Weights of a small transformer language model.
Size: 13 layers, vocabulary 8192.
Architecture: learned positions, biases, tied embeddings.
Training: 103M tokens, 6539 steps.
Each number is 128 + 32 x the weight over its row's rms, rounded and kept within 0 to 255. Layers, rows and columns count from 0. Numbers have three digits each. The size before them is the row's rms in percent of the matrix's.

# layer 7 MLP up, 256x64, rms 0.0769, rows 151-172, columns 0-63
094:116186137187153158150170176112122074140130113089059108176105075121143120128082102114148110103105093067103107139130109114128149157144108095128130128109135046134094189095086153135168180155122160
043:116100140181129163083115101131073094103110113147125118124061086118077049142115183169142119088134100146144144117123162105166125203144164101133084180105186116068139157091146131104101121135137144
056:134146058132152124118193163127118137074087085099176103154088144151157093113114120179098127107141136111103082137173165120107118161167154080101126116112112115143073131141077046143083169126179115
072:099105130158070108092103131086121180197105149077082192200150099124143172149126159179128128154114151103087162139096146090108083066157094138165140143116079109134105127144142138151094121117165101
112:149152098171140093177164092077074145074099146153124157146144096094176139122159129130129126158096092106164043131172148173125146188158101118114087102157173120096119086120140065152120172130101128
110:105087083154136103124118198109145116091130137114140188110144128137099101146104182181144095094137103164204142165139177142137136086144149116091113099089096179151187116129084062130141117170079145
088:135207145153165109087166119103104144139078132069096145111068146118150092144108139183206154144097143132113129126151159207095139122142098195100130130127153131132078136109100097088107128092093097
112:127124189122124088100165157095098165181113144117142086150127144049119155153155177111118137127189117158178118148110132164102061189095164171110094104108113113114094118110153143088117084159119067
086:153154079190173069082138189162121125158135166094093119139133144121188086149106074090152086105137137081129179135157149093147103136159114133140139080130163118147104181084111119100113067115090145
127:072160128084113053120115194122160194097115127099125106103177133090111136105072129120156126162129126143131123147120176142069146128171105146070107151139139131095132169100130139180112210164136088
077:114115088126169109108157139156138163099103122134124202105150158091155114183129115129178095119154103070153166109176091156147185112072080134089126127080135110118189100119167103094126175063109126
097:153138158136138106104062097097167089095098144210125072100110112165175172084108119144145145056134100084083111157159121181123107167136110137090128137158142102130157157126102174143101186138163140
127:121188166134156032150141098123145128100088100146196119197133095089152134108144177119077147054152151124127132098108131174130173127140151123086154100138114094118090125156085101129112112162169103
095:139157175131088100134164067109115199112096074142196100197157098147142142096146139156131138150096126075106166145121113138113131155154154155102116101079138096110097115062080186150101153089133124
116:094120083158106127127100114108095102097126095124223132159106199101147112095136136140134126129114162126191087136107098142145157184140154146104082113160185107059130129100176109098138180123067133
112:138112079098105080125173150138169107126157117099110105129151218093192128119168099142138096138153138118121121151147132146153159144187156099130100152126135137129154153167080067109055097136044113
108:188165127077112144158122067170096103153105135111102130211083051182128111104108117139135106096166097171098163162193165096131125096120140155138107134129141137144138113085181134102101133148095094
106:070136116179108124118139150174053115148135165112138129172156073122077097100107179133181117105110197112136105165107111136083109131146145088160103097181159171127165092088162092132106143165133089
123:104129134111154155109111187136045111098102142086087085151151096116200119152160096107112143132139141132154140151161139111167096043184130129150108109168167203089113109152140144173116104143137091
078:106145152134098148126130131110147131179156136107088180144174177136124121134075132091142241112118170140083123134138078155100098120119111088145119139115145097100177144077137061151115209128113125
113:096058090118152173103103171171092093088137114058093130114155141085137142147192167152152119179165116154135136113137159168123110105130153141151053133106157113152129065147135105083065101139144129
105:151120120162147099085173139139111151142115108141130106141133138072157080050142112156141152110148142121130063176076134188146142054188147104115111132106102108149151110168177075130163173187118145
# layer 7 MLP down (transposed), 256x64, rms 0.0636, rows 151-171, columns 0-63
087:088078108143083136127161123080140145141139102165180153110076127166172101153078094121140116135179099146166116158088118130140073144161104069118107167164143201122126087141192173120138077146100115
043:170171132131117084096100149156110193098133121121099111136108165147178194088149082113170090135163170095066136094173081180146157135154100132059088124125107120105139120180116084120130146114090115
054:111098121110159168081138132095132094163127142131173171045114148116115162148149107114144130081141066109134199133114180084103109218172130116101130111136110144162153104099110157136128104147068178
069:196083107124100145122077109123120116120153160154132190110086122137107116112131098120128154162118112139176109145166115143164114176084184124124128180052123154113105050164100139123093213125125097
114:049097212122125154153102141167141094129070086110107101150140171188087190127100111102105146106128145077128120138147133121090083105084152139152151116159142088162155105190103172121142126131122171
106:149157125121172157113133159090160103117119083116157105191149120136166129152169118089136095104127188093154082067143115114107158087106150119173125121152163118110154157107089191072086075120206110
088:172120129139178105051138168146069150113159136106105082150100148142106156128089174066092140134129140106148108191132094100120082121176165149106106111170095178147171107083097143171159147139086156
106:124131091082139154153097117122145103080180153108189139132077142141144094116096104134152164122095125056122091208091145160113137063186168084121092118187111134178130145155169133151152115103122122
086:183088136124082111166100094128149144158136017171152141162089152095091152161107118148155096141079143144165152079143118141114092136127113132104069113099108180135127079161155156162116126138191114
130:081081123162156164154106087139114083167113118177134136102152129101142076178114149161119200059096182107128116131113106147166145128062143097145170137102111120142153116161146114184071080145105160
079:170169111139087083141167171127110171131120099127122118174085117094056169146126124103111133111073156164110131180147160077080074101104100080147159147178113161175080116121161141112079125157158119
095:099177148121107098194105092140139110148124100061074159187189139135115125189138132061123159163092139130087124139102159039168125117150128128147170172083122125135126171114122141125094093127124112
119:118105102172148141114075126132076158161190086124133114097175103144140120162121108101111121130169135163144087170142163173145119060126135116111109196123085129174101131115160110031188104133100135
100:145139097082133196093111152137137074134162144167096104087112167081079155153157161153134152123120100159171126072102108108172086114142113066076098191125138100179148103169139126115149083164136156
106:151135156139114093140134106181138118098152136085142136179107034102155139157056123126138114141151143149096163155168116109083062116158141165090095121083148170086124114086144136181135191115171109
120:155112127101170124165164081065087118126175098105160154106053110120123111180089137193130148124092171132125181177115179106123109178079134168149080152124133154162150085144116110086121138124101102
113:144154083170134127044096112156078171105097109109100148127139172117061130164156156116116145138102161161142090147150145115116143124116175176099119118167092147214078126154121075104096168164109110
101:151146128067133053103137151077110145144121120110117158100161125126186140122128210140131147113121074157119111127177160117126151113100149135174170123097145094101093145095186103060162082185154095
125:100132142068130123137142103076164053185108081139143154052115153174138175109162163168116175116135117144128122121156124101140149156111112090125094212110110146064127161096147136108124110108132187
083:131073097147202082159111124116121161095030130172131114116146099106124142122110154117078149085153111137157168109127169096167141143197155161122149134141125113151105161144045160083145143104150104
121:209205056122168106090132102110176090128155132127129134142144074105150140114083178116140136103151050102111152142111142128161121109098126093145140134149095123139090199120103108124195131153091129